Each number is 500 + 25 x the weight over its row's rms, rounded and kept within 0 to 999. Layers, rows and columns count from 0. Numbers have three digits each. The size before them is the row's rms in percent of the matrix's.

# q: layer 2 attention query, 128x96, rms 0.124, rows 0-63, columns 0-95
# k: layer 2 attention key, 128x96, rms 0.129, rows 0-63, columns 0-95
# v: layer 2 attention value, 128x96, rms 0.143, rows 0-4, columns 0-95
# o: layer 2 attention output (transposed), 128x96, rms 0.122, rows 0-4, columns 0-95
q0 144:510508501472514508507536517531507515501514534488482527479464525505459515464511533450468533499496511484483521464529511524514451525523537495489487463519480533485503489525535541541491475521491478490482509451508491513523513465488473476518528460556470454487490476472506534543500467490522488513
k0 142:502486464494519558509516486546525512493553493497474467498471480468491500464507531505456536519514522451504500474488471512523453531512522493501520452525467516468492467515538530516477462466502478510482520463504512513521530464492515489484536466512474453484484499468516494503509490489546498483
q1 115:495489514533471503528506511478482452514492480534499518560487537496494509538490462533530463483503501524508516527471488482482518493464466515521487517487504459534517500463469450477481512485517503486493527495478493496456491529518502468463483542455514545527494527542489462464505510540463490501
k1 103:554532474503521547498542505526517519488509519495486509494451492449500473453465503461457523511510543441499505476501471509502487512545496506496486464510508508494512479531539545529469477486507486514500546468507490534542518477506470463504524482521482478494501510503521502513491467452514503499
q2 124:493491526529479467528460490462483493491469504536531520521496481515498531507487461522527454492482468514496483515489518477481526461472494500520471515504518514546518521464463475459505534506506516487507497517479500458455504531506482503481482549467524544500485568528473464485499506547468494494
k2 084:505554500481515524509512486515478476516480494527494497494502525457538456494498482515499480498499502475497506521535528509499511521516513507480556506498516510459492465546469476524489536526520502476459522536498517501519523494519470543486510509493485509507512508498538509513535539416519473576
q3 098:485492511508503483514482501490492465492521517534500500486510486527513537532464481507524471483519501557495505503490468471492509464470483479511528527495497463560491511489465444466505484496511520512553509501526507494504471528510502498483451534467534540521519520533472449470481518554455487479
k3 124:518501523508492463501462496461476498494450495505535516523520522518512483501513465511542475483484462528488499534522535474487542475477482497483478537496505517509497543477454468493546552520481551483484499531478498476454477559511482519512484541475518531492512494525501499521505504473481515540
q4 083:496506457487506521467536523502509546547505528496519511507495536480486504455518523466470538491503527484464519468493508520521469539474558475529484475540451521476513485518549510508496463502520528496503502503495480512519507499495503446508519489517454478475542485496520532496477465494547510516
k4 110:487501484464506521519516535530511518526513502492454496484445487484485501472486515504475548518521502486497501486506476511522455514520494506504501468516489501461499485503531515525470460482498483539511491459489511535510530438487534488518539473564468435485499478441495505505533493495541494497
q5 138:491486497505472483484463482459480486519473481511522506514511473504510522530504460528526462520471466485487481516468523483491517477472473494509524548467489486532496528489451475422509538490509520539499485514512523457481470547511523512466488540483526519515478536524460486485512512529471520486
k5 092:484503545530486454548518537491473480545488458512503484514554513475463461531507486499536493493490469522486521508497514548508490509438531453506491493516508496462504469508443509543488509527528489499492501550479516470510499498506521537526490481484476501498518507482494504497529516510500495557
q6 091:514498516548491487473477497470466446527481514518546497505507497504516482538541491532519493490484496485533517527456514543499515518484466519504503525467514479505518523498465487471524542552522508512513506528502505476462518532476520533460442524493537559501501503537504481487488508462493474517
k6 100:490486513502499490477463483476494456468482498521538491513534494513537519533502472548540451471496478522486478516501501491475547454491496507498527539490517483537509514494501489464493520518489524507506507535476505459467486552516482516467491545444529557516493492523519482503473522531459507515
q7 114:537505503514512510510526518530480508482491522476465479480476504503496491483523505449496518518535500504518512516520496484462455523541502498496490441528517534488486482527531558565510496527515470454507524480493478509535514479515466500507496497530502482513507474502542512551480457426497498509
k7 092:538490490493537510466505470534498504460513519547517497520505508512534490494521507530501489466501541509545498476488515479545531471529497564469489522473509485529534511509501448450499524537465521509459504510511478518488488495505478512468460509496559519500476480502488451476504526529480509484
q8 089:516527504514480462512511484455479470518506469548529491503513478508530530521478485499476508500480472536544495534511512465505502501494481495492494513468557500519480552481455454507502527499484569539510487517521495506495474519490494531450503505497545529474479493536441492493477502515471525502
k8 095:493504511536504503463467502482498464475460518512505521499520511515508488539542467495525455492494518509483509498509486479455579460482482514501509499487525486543505517480495508473521529515498501481515522500497493457475469540538481510498497539462532566524520508560510480501459528492472486505
q9 092:525528522509527513554536525524491490524504543509471481524491507474500508472472536464473512502484520522477494522490485511486479523517509538517469473517491502473507448517508519542528472535473464493508535473509475573516514455483464484503478475543454495481495510490507503532469484490526468513
k9 093:544509494511499507438488497504528509458557497500483486473495464530519514482466529491481536496541494468538468484475514471532489498547499536466501488506510518532524493504525506523509506515482551472499486494504481496524502468479475480511548481523526482503479477481477506509497442466499512431
q10 090:528484516500463491521490507489495505472485518496525526485477498514494502497513485475510466497516538454476511538492506495477464499503490457504469476522452559477525494492538525541532519524529526485484466513459518458506551555454473526509483501499478495469513451497524479507492530469484506545
k10 095:496464469479529495533538512533457516528510462514499464516493482475519448508499538528540481510502479494508500504507555522539473531504492515530499517462508486503494487543456497492459472492512490476469465512501453497553520471503486512487506493540461478481496519475493531483534449517507516484
q11 096:472467516490501463487424541496497485466528470518528535458493471489484514488495458521482470495465494530486485503525492511448523498507544480485529528510510483514499529522483498490458525482540503481486479494510479463489450521518492508488515516489473484511528562494513449495505518485478495455
k11 089:459539491546497508497564509486494500517478503455500497522526517529496474511492503510509531550509548527504505515475507446513497491486463501501488492504476489474486489487479497495516501538468471500516515516458477497450498524466480480507495522466503509527495434496524486502498539535453527564
q12 097:497499533494482495508554485520512509517513515460511498499515439502465514496469520474498539513468553481490513492490468477506487545482509464497530530491537437495499522505506559506484502468492478468469479483484468519541504471529467455499512500507485483483511537493486556504535519518523490479
k12 100:471494509488524500517521524520492551518482493473449501502507538506476484468508522493480535508500487490494523495522500514500486493533538485529490470537506508435447468491541491530500482499504479508505469469481520515490498470466525489555521440512447455476462476457503502514542508493490489492
q13 095:465446512463508476446480482479524528505524490500493498496502516541501466504532523509538498498485468508468500515514527521501490445500468505494455526489470502521480562494503489495470477516528523491502528547464473486505453503511549501510490545534518509494487529475494499474464489499508563497
k13 093:509532525551472484493521491494488482486477525486532498519535485467465562503483503546530462518489464509511503465533526493491519514481527444546555477512477516490487485517492465502501537512471481526512429517532513500489504514507499541482497480448512497523487487522503497505497525515466474502
q14 086:553527468527513499529531479535492491515483518507447465522502482466520532496528470480507530510542549519498501510463476514498491539513488503515501465522499512528496490541504478521533488544519490503517478497498506498523505489468521498543501458541512484480448479497507534556463477451487511514
k14 103:498476532498505518496475526534514488523568432514528533501485492539489490512481558484512514526489482447509522494476494511520473516484527500499503486483508520462487498503498556510501487508499471486506516507520497515552514458452518542510516483540470462508503522455469485458527486515513497477
q15 101:512500474499535484528523532501490529508535501466460482479467461465511509502476495463520483518494492477494500498502525527470484469508483504551458491522470554478530481517505509505531483499476523468457475508487487501541538502500496540483514473497499461494493507502485547552468507425535502507
k15 085:509508519471507500511490505530481506496519480553483475496507521501451462482492491486501540543526508492490519521506527530534464524507531531469480501489532506525472486553504497529451520509504485475515481483528510507507496439459498512528501492553458471499462501454507538529539449489505495516
q16 095:499501496468543523496448496457471530525498532497540507531480468504495511482515472514504536521462477525491478500541511488513495463457516467491515546519513459498476506481491488434501489504527547511500478509454508498479458499481519507487452513495515492446502512489507474486476525561505504490
k16 093:492520537539487470484520496487528507503471488484505540481541492510510474517481506547500473473512464538501481528458515463481532498509493468518506493507485522487489523484504492550540530502461507515524504540551476491511468522525509527511507511439550534525515504526465462509477516497457537517
q17 085:506530493454488499470482503503497497481516511501481435494458494470432485519484509499520505512520485483481494490477520517492488515454517514484505517507510522522480509473497513481465520525481542511544467496466507477511458520548544493467456493496488483459444540480471522475502511485505512439
k17 084:511443520520529512495499508477513484505506508522524520517493466518534471480484509516491492536514494490496483515521496477506489511484533408553457491513432508500500496495505488524540534524485478432479483533528538471510525466488489525526503474491531490511488493521528459505498474493486523508
q18 087:529518479524542497581523494498524475514476479489488507524507507533515453515480523535509493503504500460497548493477485495507469506501501530502484453485503482485501463570545507509507505476518456489501487451482476534529541502484461487524477467536506479509491477483542510505501505467523488478
k18 073:459486482450468497497534537544462549532531490499473470509494525490487530484524523485459555517512533493550493521498486529529490507516452539532490509517510489492492501480459512514449500485498472506472488492517463504492516463492521471499509486525464454508498516462517524545523500506510490497
q19 083:519461526475539464522480510453435476502488520478526576469519496488485499476540499496526509474491499522507496506464500490457513485507481490517483511458502491502539525498488513486503533502510508497481473539496538448529530558496481530492474496500489506486536551489526480503478536519515515502
k19 115:485519500522456474481481489488475502468471479505503473523526525491546504527500474521529460488521466513508516512550515494496546467484466560490512524482538482532508500510474468513515533517505522491517513519481487503453488536501478518490467520447542546531538496531504492521486512477461499535
q20 094:473502522469562481548477515502499533473515492523493458504514543501473530558469493484500500491496531543511510536507463504481500505449511472509493470516506538529510504500504436534454502497476512489533449504505514468520493536530479510508506453487510486487505494505466528525514463516486512511
k20 087:499483507519449502526541524467509467530459501501468549486491482519554456543496497516500432542539472528445502518504509525502482544479469483491494510513482502502495509478485530487523546509493511443524499507488479504500498541462521529503485515480496523516527492496522491509464498510505469501
q21 084:494525453541487488507487462503479489524531509518497484495506509459549486540527497555504475489491491479492513488493524477476521481508454485518510480552450503532506478517557496503541489468497532518516532501497491490476541538504494532499471464469515519487497523507488516490472516453541552505
k21 100:550501497485489496474479516502451508488472509523478478491494502512525483511505444507486493449511504554539480521517480485542526489517420553440505519467552474508534500513488461504507493505508499494461521482524493491507497519510479507495491555486522520538526520508499513505487482520474487517
q22 099:517533478516460464481465495515476482514485528541505478487519480503464496554504454530525456488477484521512489476548522503488543466504522512483518510483472486521472519507498484470556500497490551518543527531507531490505497532478551489474472521489506516527507516511501507484474563498483522518
k22 087:500510523511477505497448494451501475458480511524537520506498498473592509490497472504509498465506471533535477509485507453501535507514451504505477514471530481529511518489496464445523504486515515520510528511502493508482490525533472515494506540481548537487527521504514472497480468530475468512
q23 079:528522488520488517493496498532504483491485513511502475504538524476477510455485495509500501522542510456512502506534478519507474558484507507522523423492498515482481449514518484520526533498480445496476487460445492524498502447488488476510529497516467482540481471492464500538510478545498504533
k23 114:452493494482509539520518525526495546531506497490458493489457523484458472503510513487467544535501506495504501489488504507500449508500527477483494488520486529465499496514522521535501462494508497496506521478539523523540523468501518482506502443538472427462504519453514548488509483482523466502
q24 092:522516523517476507452520488521537511464487511497474475517501502471494475514500529511513444506462487490452426485513503487489501479466533476529525510518487483520485470519549472510482518514467520512493512525514476442517502495451509511496459453482549478518528534484476473463504505500496500498
k24 092:480483503476464473510474476466534464540497525506508505481502486449522496539461479510534478515581527516490508520503485458520524535494460514508500495485519481500527521478461478506545524503504475489468489496515499504495508518506464543498483529474484523457520528550548491511474501524507465501
q25 079:483477490515491524516516474516507474480490493524521495549488538470516517484567495499465499515492477466487511492477510509486514526497462520509503504507452500516487490515548557471510508500503493533492451475465481507486523518473450485553473530478542540535481532511471443498532471495505492494
k25 077:519538501525527491486489509515468522513481493482492479509514507476482489461435512525493503456510532481548502495507469471507500478492469519459539529523530452441519465518527471510444472514504494505475525503513482482457493465476491478460514518515495468489532491491492534492502527494555521503
q26 105:508495473492498515432486467478467498476515498495539488516512518520492475498516500487486496460476455460510482528448516513492502468508478517442496517489489518476494530470476512469532554486489508526499480502480544514435537480523509480512496552540482521502509460504478494485509511474475541484
k26 097:519497508551501508520486501470468453483504503511506485517515480507517529485529488538523443477497481491541503477483503498485521464541515494523523510459478489531508515516462475487503527506508495499495521539512487476492503536509521495422473554461537555531500540532499512452491494507473504516
q27 079:528474484513495529479507520475489545531499509504504448497488540485510513474539524517527484467480498526513517506515534506535496488510470458518479477554468517497479512496505445482523436487516533527508496503486466515501512502499520495479495479498552515474480487494547497484482540433504528546
k27 087:509532485454531481522498505555487499494506536510476524503474440496496467516493468471461522485516497550495454483534500483470476517528518537458510475468508513502503484524509511543452481491466499529485492466554504502495497473486503495506505519517492468485511539515467524527523462520545476490
q28 072:478487508487540492520474533482479522469486473478484573435462480508518486472470446469467541471515496530501479486516526508466512463502511517516490505482487562515563507490503503497498471505498536487487469484512508494482494482523449528480518487527461498474491486507493529499496509496531482508
k28 087:569527469521546533528545495474526466476508484525465503518503494528456482479520500471522500527484502465504517535479534513500497519480505532473474534523509548514523487511502496481487524504489512480492507507494480482492483508486515503509525533485550541512507494546549494544503444452521514510
q29 085:470508463505538484556534504526537497474528461502569495507489522503502517490501504515485498433526473529530487496523479478503511476509508486484482516518528492482468520473455515535484481479449519484518541501508530483519519538459501513529493507477458499508502504520461495496479542528531486468
k29 079:503502494522454518459445484473477482483478520474487496529499526506527529555484467488536471505496489548476518523493488519484546494524489492501517508448489473508506477484486496484530521491516515478509503510493479504468479518527494467500475538481545542496518488509495471477421523514484559493
q30 106:507462476492502511490512509529511518464458471460487521523533540527469528464500546472526445477520456488488527461516530530454512503508523527509525519477481488527528525526462493494501495495474487482495514476471497519461503504531514475525482514534517486520518467508544499484532462517463478531
k30 101:509480500520477509493509484484531483547506485479507477514444478469515513469513478524475523515503503474482455488484534527498486496486520492533517459500461513494519509468550534441455474473524498545507505508490500481481550482469510524450504483471479511484507524496482503488491557482554525478
q31 086:472551481490523475566493533517500487531529480499489480456522486502517495517525517517463508477506440522496513490501480470474541456498471485456528486486498554499467500523483498501483482485524493536483498514550509486500477479500509517511503494486519486540542530504500500526461527431501504481
k31 087:532514510507485526469524490509474475482500513529464512483513505478543454495485462431506525482516522493533477500511465520510497494515480495461500505555492489477488520478517504503508527484438514443550514504501481532531455520505474537499508538517483541471508509509499494490488484564521492499
q32 081:534513507492509492491537493458491476485493497515536468493465494549515499520541472507471533494460507510519507529506507508478519542500515457483460550483495516484487543529501514566503511488563465531509539501500482503479531479535486533516525476486504512498501495466485528525514538454516483530
k32 139:500507504524493475481461483494495464497473511526542514533562521514520511553522477525542478482519505496506489492502513492514527474516497519515537508485524474522483529454489469455509534518497502506508487524499487479482476567513525511488479551488520567529528478537507468487488481529463521496
q33 090:516469496521473493480488514473503496532505540480481454502501482503493530508527490526547456501483474530489499494510510471485541483535453509539513517491531515500473454469479505517573504550438522467507520547485486527476515517492521497491502514485531523524508500504499481483461526507463503533
k33 069:501487514494456483487430516492493487471488472535514497498513513472551509498472477524525480478488467524492497496492476478528522489521492564451518538467484497583525518514504450471485497510498543551471501487522525502487504501508482506498513537503509537484530504513491496494469531473499484521
q34 107:501486491500507541486541509518524533509506492476477493488479516560473519454495523514496545501447496448463521470521490544506485512545515516482512484478503487481489487531483523493460487510497470511481508459493474511510518473472487463542520500530473448479504489461502478517526491535536449493
k34 083:491476521527489479516476495485516490517491485455549503531515500463482551521512464492517459493553496552491490503487522457487498500450506470530524545522476475508508505440512502496487507507500534513523506495501472480528453529511508504495499505451513516469504510540513487504455530518484563501
q35 088:504489474508489532512510465513481490475471492485499464463520522565496550521540535512491491509566497524516516488508434483499526519525504480480478492508479501440454507489505542544505494503517483483495519507520516461548508503533533490505495458492564495512484476515506497501487492473492516501
k35 128:499489527530468483495476468487487492518474509522527499512511494509550471538515474497513444475486493515498494521498472491486545465484481487509516504497507461533462532481494474492526526502506514497502495547494506476473459547499478587505473550463501552506523508518483475491460522522470506504
q36 088:489485500464494505530513464504544493462551493490531483522505439510496481500465565514505486483469512454499523483517502487504508474471539481493466522510507511495498511517440535499487499517481458478470518502482492454505505489529496505534493494528483455543491530467546493518479468465517516480
k36 090:459492535503496486450482478487487484522456517515518488493498518508507498511493490532512469499536462502519473524486500526519511494533450472515533520459515506502491502474516459496503542514483512490480492558491495495482444535503454496493486542449481557503496493527477466496505549541463522481
q37 089:457506499493544486534492502515494491484515485492472505524519507462528458495537487503508505503439509508491525523496471520493518482554511512516537502466519527467540466480529493473540503540481497496517496535499513558529482467509530518512527496470473511478496421479482515481542534515498499511
k37 090:519462483537459546469462488498479509521507476501547519467518516548505506499444489544487483494486495482478495486485516471492497493515518552457480493484505476532452512520480476507527520490518502496486527500544515543470543527511529450510505469577484514503498505483495515514492506480505496494
q38 086:491534482494447499502501489519507530526476512479510455484497488493501474501508505487484465526519462478463499505547527496546489501546458488478486472479527494480484466501532459549536518507446471515472526502450463498513501499503511508544550485498489500444494513479516542487477513467506518507
k38 125:487465493488493477472474473460459457470483495548532511510510488513530497519515451512547484491505492539524500484506498478487518474491487487513544528462505506521496551478479471474514494491516524514505495513517498491465475522546481547473471530488525556519519520520496476473468498530438523495
q39 090:513456499489531504498497493529492512493532562521500498551509507512500474513560513485513492527439492495472476483521517450513490456476507528501509482468449485490478486557496520496526533517498498492488489482508536498519489497500491485497514495521515496543471510495578505478494499516468561478
k39 078:507542531530449493503519471473502493471473459500517514476520498507504476487485524524495488501537461476533471516471481528476525530504496473537516509471511496553539534493487469473515508496485517508458521544482460507449493516538482487527453533470507507505515480536470457494483511534477493496
q40 050:493522448513473479466494522464513510503500477494537488482477488531518511542500499536543484531539497496533506529497516503496531448484471485497492527483480472526493483490493472516471532476513468498537537490516462451449494515535517493511509517470526555540494542490502491478490473478492452491
k40 290:502501485460517531499536520551504536515539506497462497495471500490483488466492530474462540518491528460498495490490490520518455531534507502489487464506487505465497486523527522516474483493483475506482498471514498543528525451487503475506521461551455429483484497464506527508525478475538495481
q41 231:510512482475533525532552504534521523491531489484470510487468507506480473482501516475451554520501529470486530489500493527521462535524526504509489461508497515481515463520524538540464470483495466487484528461504504524528520461497500482513527455540474459477497492467526524518524496489539472492
k41 053:483497485457508492481511519555490550512505508464457507527505517523482456483487508507488514487468535525462488518510517506510452495499559509471468464495499490480515514507509521522498513505482496474489463473497497503524520503509465470500522460550461463494475505491498564546506468466513451524
q42 091:539492492496468490566498484513511504481512458521511526494526495530467467495525487506493518501501512489518519510505497474492496472527499510433510510482486531479540516461540506482449494498559528482496546511530504510501468485528518552473524517512529495495495449488493481471531523498526560521
k42 089:508522480539559518454495496529502454508492511517548503494507482471519531495518491501497451533470531505507544470476502473494523522546483492531483500509521490545477494519459475486521527492489486488498484490517504486501493525528511484550480486520465539555505532559498518502453514521477508482
q43 086:510482519506487500488519512505478455488541478498450485506531502506508562516496511493503477539511534508519468485452480473538479459479489488503509486531550488475479569521456498500486504496516471495487471523511485491510481471468477496491495472504556521536498495493518537448535470529466484496
k43 082:527513501525506485514509533525500541507475520475528493478496448477461442515508548487525533500500494476442495480532488529469501521478503469510556450492517496507509508492501494494515494512561490484505519505486502482512529521494512543514458506464448471489483505499487511564527500501498473535
q44 161:493500498498507530525540489561493497516517518469453488478477490482473502490495524462472518523528513490545495491496462503522460523508517494497493470514518494475486488515531547563494492475468460490487504474529495544534513471484482481557547463551465462467489500478509510519503496484514506483
k44 094:498511541519491455523470508452484475466472505520517528486513483511537485526512476492533485473507479521473506500521477471467539485475480478516502520478505498506488537510493466485533511510524520482497488546509485456527484522501480571500462503440570533498520503515519491485475476480484466517
q45 091:496526496541505490518491510547491526516507535504502525466511475433508495495521500514516508519550501501514501533519455479479482458520516531503499467490490495512498492522549501464491478487473504434513516479544492537500508475508479524523518543480475487490458513489533482550466444530487512495
k45 177:505510521523495488482477483453489470477478477517536489504526513523523530520490460520515458476498487553505502519502510483480546483489466493494502547494503513505501517499462473490543531521505526513496497543469492461483474557516499518480474524460548561527519484539474483487498540509469515529
q46 125:516526491474506543484547511500505535514510520471495494494477508469480526516497530520476557520517507484472511493544509499474481534492550504536503472509440474488521466520519537507482460509477487495506488463470509526534516470489514472511513475557455475517489489460506526521518457472528486479
k46 106:501465542496481461519464512455530451483495499486517509510547505515534517543530465525539462465463489545520513522490531523531548497453486495525487532487524504522523518491475466502521505510506528501507491528494505476473482534495507496488512546464523499501536483519513478484488531526482485544
q47 092:489519477524489494478547506532485477438490473483539448520511459485480503528507480478520507564495543468533508485473499492523495467510492485527518474514533498479463503492547512534541505484512480499470487503494473474498508477486499437527569492515495519538504492494463517488523499498487500489
k47 124:481483489524489478509459510456481479506462520510531531490535518519507494489501497502543464470493476517498510503501525491480560475508491485489535517457502465512498548491486478435529516515516515517525513525489528469472492553529513530493446533457521551508509502515519480504496523493464520533
q48 098:529507544529482493465451454488452468512484502523522475486547482487541488504484533498540472458482501538479496532489491493460511456470476515470528503461516506530468508494478508472504535483470507532501494516483467493497488533500513488500462488489503527558525520510455497503473480529490478528
k48 082:500511494490484521520547546526517555478535488499473501475479477488478503497501495498452527512520531466535509457528480527498470471507515487516525480505479490460524509521518511508505498520544495509483527503466507509558487459486470492507551496542465476470493484482528523525551496446512514469
q49 103:489508554526523519504508491516477554515495505484519532485516518491479492517497517516465528519496456510511499481513468470503505518461516518513493529503485437468453534489524522487509482512564531503553470526493509508527527510488468541511496503468552510521505547501454503496489474537475526504
k49 108:485532500517489492527539495539518511508506521489456490471502483499495515469527483471507502508505514503509508510522473507509490518524505469498520443558522513469476467487523505567484489483494465503483487473510486509510471462475514504526512479546465436484511450461527505459485517475531454538
q50 123:511474490505484468458490510450489501531485547506495485491527525485504489503506503529540463520496470547506520525484500479475544499494483468495515536511492500545512511497457483493490493502488491508512506530499536464435489552517482546513464540463513517517494509515464465502475549533491525540
k50 122:508499491482520526503522505547529508487523491489466487488445492489508487496474507475464520484502523474489486479490468515530446535537502521491489470526489497479509491498542512541469484489520495478513485463514482519571521464478516477511512414535480442487506499481519491488505462482526486490
q51 094:530494462480495491500520506554470531563504523519497465445483480500505510500477538477525500529455512471516514488503515537475456549540505510495513506519555538520481510526509462492488474468528539539488492512536501508547497482508494466529509492527464463480490477493521517491504498496482498512
k51 080:466491540508508469506436509495523470439495448511490513531485485527475482522487459509490501488533454562478434469473526493503496487498464519475481495540477476524519485499462476476517497516478488486510526490493516502473488516515538532506495499489512533500479540493516463492517504538504498473
q52 109:485474518503491478513489484551495488571503519520505474477532424495481502504464508465471529519512554504550503503513488488510484523485508535471512482549516486528479525527507479538484497499525515475508483496503441493507478489474477545505484496467517497499490489492489518561486467529522481516
k52 102:505524481535532488472519522498481518477451493551483510476531489474482481546478478516496466512499461564466483525466468494518507515457468459505513524516567530488488509485499499474490481519476469470516497542502530484525484528471473529516534476487529505495496525520486492494495537484467482507
q53 105:506491490496469484480492490491490507550493516501520499533526488533531517513498466474551481552508500483521545490573528476517531506514500521490513517516441529498517510500484461493461520507427497515445509486480487494489509540521541473507487528492519492512509495479468514517501505559512495492
k53 099:527481491500500515483507491524513508501522489509467498512460519507510502467503526531459528474457514503467490481447516508512445510461466491524518484490483491480479515500523515480498473442593522516549494478505518514492454501516506495500520461546469471502493497499530478508488469478484514460
q54 097:520500490500471492477519444472497494473498484515519526532487475536496474484503464547515476451486465507538455507498489496486538488471526489462488473474514492498504521479459496534528499518540507458462470509475501571502507496518469490466541493493502496477532467518488478487483490534509552505
k54 098:481486514512488532512530540539540504501541506456477496503484541482509516533556523459482528541513536503515546480483499493507464538526515501525512475508507513501482523520540487501460489467483525530494520476541539471498536482476517475529486495516501488491467499482494518487484480511509428471
q55 085:518532507491541525492462493503499498446507525481511511497492552459532533473479520481462484460519509492497478468515506488483528500531495501495506481494546501481527490503520498536482492500473437507510486519511518556478523484507519504468522505556525490519510472469534483519479449447492525459
k55 083:511560519471461475474525517470486494480500544507510521482520506514507498541543484492536510471507481511523510496552503497477494476498524533488505504469472531555485496477462503511546517479558524481494538528465511485476484499490474522453486532461509547496518500542504496481493522510510498540
q56 089:552490502462510546451514506508529504513494516501510496502507467474495507507454473484514471507473490529505503521506519508543477501482516479525533496506481482498494507486482477462465494471453458461544472529546508562524528532478517503493514482496486479516532544517455500528508477457461515507
k56 090:478488514497473446550485508510451491485490509497504529493490518474534455534502483498489532491536488529487488465508499501468483524489497505504492499511492506502520508547524537550529506489553537525496475501451516465531481499494473505490479520500472475513481465482564488476530520509555456521
q57 094:507503560560478506477502527488512486480513506461494497497446531511510542522471501534527505533533502495533512517479504512528506574488459545466501516517494484511517538497499489522462526484485513483515460500467494477532565483489503467484491527482501487499504529532482508496521464506502476473
k57 088:500496436470496489504474505510484483568471493505508445553506505507506533498540534460501506505481508494470470498522498495486485466450501441527492534544471500475496472498479498499487466517528480486494486490510526472485502512467503512498450492489511500493498437454513488514537504505531468517
q58 091:483481471513491516486482518495509507501508521488503469503473456477518535485530547508516492514471491454507530498508530494520513503531435469506509518544537490475494485485512507553492462516459493524466490512498506507502519523528527493439474505528550483519512517513482508516437513480500485569
k58 086:528506493452531479507504504502463473502484494506460491481500559475486471537458500480483514464487473529508473510568503501498502458514523491460502493455469486567499496483491497518493514474510481506478498481517534474508429473511464538508504505493468523469509474495495477491493540508522523476
q59 098:496493532518469478450527524476500523511495493475474479530528440504529545495529504481499477525488513496458554494511515498503503534504493474549481486541480489494457511461505514515538507553428512507485464481477499468489505500461515500514511481515514475525505468520482497517529477498457488480
k59 093:482469540492491528561482505471516493500463516487469473487515494512457439460470534502504523519513515503483486506440469506540498502423507509471540517462490516498499519490460485500466462485512473505531472514498538483533450512499484530529505514510487492484512495462493528493502509503506492514
q60 096:504497495478527496518499480491492507496481494506470547559509500494515466475465472516508482504546468480497511516551499515505505481522527482518474499501463549535516512487481471510492467498515515500482513538481542433490517494513525494486539522495459481497504484545568490562490490478506548512
k60 093:529516496493491516490486487493496524488530514496516486513442547534469503510496528462501492509503501499491528526417551541504465514473480489499455501495474529471536505528508470488480501500444495500495506459522494531509474518515511485515477494493512504496490522504486495458505479505521404493
q61 084:541491550499547515473519472536516475537513465556495458512496484487476493518479543465544488488520503493512523522451516459529517470549446521516520521484499517492471470559497465512467514516498474514522489508505490498504511474517502526493506538491490490482536510509503519463500496516531493477
k61 075:516557431503474465524464550508465494485503499485499501498488514472539511460526466489506514483502509513453485486521544560455477497472517542470526513507464476508547510489480506509502518477522486490490511514531481536511493502476519476528518474502498516523453504526514511535498514509480503455
q62 090:511515457512503522514501480545506483453536445542486492525513517494473489504506480506471488493487503510513482475504503513504536424507555548501491514460473470518500523502479491466504490522508467471534535534467528522531475472497533479538536514509488517463520531497514528489499533486479473510
k62 089:504512497502464489496466496519508523491491509470587555520479518482525537465505464510496529481493486470499519497517531481481493523519515487506543465468507520494501492532534528473498508497521508544491543486503484549439517494497487484464515488537449506496468443485520506494485492510493528518
q63 102:517454532501485495445534471505491501456486493505475466540514505485512536494467526486512452454581518514478485487517484469498515524474504488534508507500502486478464520476476503524523495481470480486532458508480499492505483514433473531501523514495508507493493496529477474505512453490472545503
k63 101:468525518509491524539477528493493537509499537463472501486496475497491473509523517459525527550495532514452523507507480522498468521469516470495531443513471496497490510526519491558495462490556475520504498495495504496538523464469500532512496468464485467487503491499522538481514502491515432490
v0 093:485475451502452495481482467466449527520533481476519471483505487485514536511504474538481486471490519534462505466462495461518447504485518478507499517492476475522560502502498495479505525504471558555513492520519488517525510465475510501484485508526495491487489505511511510469474498502539484561
o0 092:504494486513526520447545499474494539502521502505533516494474520486505500459479515440454544491509493501483494483511499480485515465513514488472481533488441492476542530488489481512488477510491551567516488494491482497481506522498497467450504546499451448481520513483501466498477499523519490516
v1 128:538486532471496497464499505507525466474489495484514511507468447510475524484456528528544473527481551494531495487523506482526505500479460563510462492509515500489520475472482482461472456500518499519470489512493546494498532468540535499533527529510468482482502481534463498499487517498516540472
o1 127:508489548470474516438513494519516485541520511475526505510516507523513511491474503501508494518469516545531451506491510455496514578476490561521512521523493478500485495479500479455501475474493519493509506482456495481489499456544538491480527551489489500478468486522491482493488470491467498464
v2 096:512492509485533530500529512512558470483470549467478475508482509466488565490513479486459517469502533513557525516506490482481542531496480526478452505513495528466461475479511503520523464480474545507499506503541486519488466521509496476522502508474493503514519484546507526521486510542527485485
o2 087:493483520525486498492519507520464490536478499501485472520499504532525547533498485543511480509525506499494534480506494472517532562467494508494494515500511449488452495497502474551500518515482500509539513494533469497489459496556523509493501501484562530568490460495445507485509497530478485508
v3 102:487505513505511509518484520514527495513491527501502495565538550448492515502538478460511558493498500479478491528522498534493530519523521529505508477490513479505476471499473487526479516477528478462465460427474509467503526515518500470479514486495519523508472488494540501502460477457489531541
o3 083:500482478524447471488491469484484504489483556508503522529534529516499481560516509516555478526495514471548536518496528510508526503496457506508500497516531487520499502530482457506513574469516454499495480449493507499491535515469506508511487497501537526528513497481488514491528474464490501455
v4 105:511493489478457503516525482527516488540496483473552484497514499467513531520461533540468500548498488508508546494519478474533525459481538485547562517506529471495450537473512507483514482493557526486545510511514487509505491465542521521480483496505515496494502512496480539493534511479508514514
o4 102:502502530507514500483501482542515511448504470510547477485510495527494535498458502489487479516543507526480501493476442500497525449499544441522510490519470487485481526479487516468466484511499483489511488526468496514493509483555489510508483513536502455473481510495471528493576505545463499497